{
  "n_head": 2,
  "head_dim": 64,
  "vocab_size": 1976,
  "activation": "tanh_gelu",
  "norm_eps": 1e-05,
  "positions": "learned",
  "bias": "all",
  "init": "trunc",
  "init_std_qkv": 0.0523,
  "init_std_o": 0.0649,
  "init_std_down": 0.0748,
  "lr_mult_qkv": 0.4,
  "decay_fraction": 1.0,
  "final_lr_fraction": 0.1
}
Each number is 200 + 30 x the weight over its row's rms, rounded and kept within 0 to 999. Layers, rows and columns count from 0. The size before them is the row's rms in percent of the matrix's.

# up: layer 3 MLP up, 640x160, rms 0.0749, rows 249-252, columns 0-159
# down: layer 3 MLP down (transposed), 640x160, rms 0.0749, rows 249-252, columns 0-159
up249,101,151,200,155,210,185,143,221,181,218,219,207,147,203,251,204,185,176,249,168,213,188,191,148,212,233,227,238,275,240,214,226,217,177,152,197,179,223,183,229,286,198,228,222,200,167,199,189,231,190,158,186,174,163,195,152,157,261,202,216,217,190,197,210,219,164,177,202,175,227,210,266,166,221,231,212,178,187,164,170,203,239,182,167,251,209,214,224,155,187,201,282,230,178,186,217,196,203,239,285,206,184,132,181,205,225,216,178,175,144,247,222,218,227,174,197,194,179,206,198,197,234,189,199,218,196,214,238,176,185,198,163,200,182,209,263,199,205,213,216,194,236,228,182,196,167,135,210,199,160,228,205,206,221,210,194,201,157,145,219,200
down249,102,204,241,187,183,199,221,186,154,215,226,203,165,223,197,191,225,218,178,159,201,171,219,208,144,183,243,196,137,192,230,166,186,217,213,227,157,210,208,204,139,167,201,249,210,203,168,213,206,257,205,201,176,232,184,231,242,239,239,177,191,188,164,229,180,183,208,198,222,234,279,237,262,195,197,183,198,219,167,158,172,242,205,242,189,181,187,158,194,207,183,217,189,212,201,150,203,247,216,160,186,215,197,260,192,213,192,165,183,202,279,231,278,203,179,211,208,134,259,211,209,147,171,187,252,176,198,209,214,204,152,256,202,211,162,193,215,206,244,189,176,176,150,168,196,192,172,198,243,201,226,228,190,151,182,185,260,182,151,177,191
up250,113,191,178,174,165,211,189,169,218,191,164,218,215,164,194,178,217,222,225,211,223,205,206,165,252,224,161,222,245,162,217,176,256,179,252,163,171,178,257,235,200,206,214,202,210,257,192,182,226,177,201,189,188,216,253,163,160,148,188,163,267,205,198,203,179,210,217,222,146,235,196,212,253,207,161,234,231,198,213,133,171,174,212,223,212,179,183,256,247,173,236,172,210,183,240,191,153,214,210,236,206,192,187,174,209,206,224,173,197,208,254,203,174,227,152,211,209,187,244,197,185,151,207,191,147,243,167,191,165,139,191,162,219,192,225,212,262,191,239,194,176,151,174,144,182,188,249,198,213,221,260,212,175,196,177,213,249,248,208,147,199
down250,111,203,236,194,180,166,196,218,187,236,196,155,190,164,184,185,173,183,181,121,257,194,167,199,195,164,220,187,162,220,226,209,202,204,183,215,218,155,182,187,207,162,233,169,191,157,164,159,235,212,161,201,200,186,164,190,195,212,192,189,186,175,217,232,173,213,188,187,164,185,210,236,228,180,220,221,196,234,200,239,168,182,201,291,191,200,194,197,189,225,197,233,234,232,240,244,205,166,207,206,244,174,176,201,181,223,187,191,208,163,240,178,202,205,158,153,199,204,99,248,194,174,213,177,238,174,213,248,223,196,213,212,180,205,199,125,204,212,191,287,222,237,276,255,162,235,199,229,187,178,184,228,256,217,194,288,198,196,208,209,218
up251,105,138,178,125,224,201,186,204,181,220,229,222,230,224,156,190,223,199,245,193,175,149,178,253,201,158,225,233,159,217,229,242,197,244,230,184,200,221,189,192,234,148,217,253,210,235,202,155,192,197,266,177,199,247,162,222,206,231,153,206,178,241,236,213,185,191,204,194,183,186,153,195,189,194,236,157,202,194,190,262,134,190,198,120,197,166,227,212,166,213,214,211,198,180,236,208,204,185,230,171,169,211,203,180,200,199,159,217,194,143,278,274,171,199,172,211,209,215,242,149,173,212,241,199,168,203,217,219,226,239,177,214,226,232,226,231,201,194,203,201,156,271,185,191,189,173,186,195,222,222,217,204,191,170,198,166,137,195,228,203,183
down251,108,211,217,177,201,196,201,207,158,153,205,177,261,227,218,166,204,199,223,248,184,229,227,184,163,150,156,159,228,212,211,167,156,227,169,184,208,211,204,182,212,219,204,205,211,210,156,99,170,190,211,207,219,181,219,233,207,211,210,198,207,176,254,198,229,233,228,233,234,260,275,172,264,176,189,195,225,183,195,212,190,215,217,178,189,213,177,170,206,184,154,281,204,201,148,201,169,165,249,227,208,202,175,201,174,175,163,248,208,190,182,255,197,226,215,181,200,235,197,217,152,187,157,210,223,203,178,140,232,219,237,235,228,207,231,233,194,180,196,184,178,220,187,253,183,221,170,230,148,179,169,247,212,182,205,125,166,153,218,240,183
up252,109,186,222,174,230,161,239,173,191,217,258,230,235,248,183,167,174,174,201,150,193,217,226,178,194,193,183,224,271,221,180,234,211,215,201,197,221,225,203,212,183,204,229,211,201,216,175,138,212,163,193,208,229,146,219,236,149,173,172,187,245,194,226,244,244,162,150,199,143,166,202,214,185,207,242,226,233,189,230,229,219,200,177,225,197,223,170,191,247,155,246,246,214,165,186,214,168,210,216,183,130,215,133,161,201,165,180,140,204,207,188,229,255,173,198,167,185,279,156,235,213,236,229,225,170,204,204,221,148,216,179,176,149,233,232,158,179,216,235,209,200,211,190,190,158,236,159,201,229,212,242,240,181,203,190,181,207,193,193,237,205
down252,114,164,189,197,216,200,166,219,208,171,194,227,276,174,188,191,216,228,229,184,235,238,206,216,218,202,211,169,254,243,238,218,208,187,171,211,226,186,134,208,158,244,156,177,188,249,206,182,199,221,166,215,188,229,218,162,241,146,188,186,193,199,230,188,261,228,279,211,158,173,175,178,170,153,185,224,164,229,132,206,199,193,198,223,142,169,183,243,200,122,161,180,188,175,241,188,191,235,200,195,149,213,226,261,200,184,131,174,180,211,227,212,208,223,188,241,257,167,197,267,218,170,193,212,213,172,184,203,148,230,170,203,172,168,215,174,188,243,221,204,203,210,213,218,228,201,156,214,186,205,203,198,206,173,187,228,218,240,248,165,180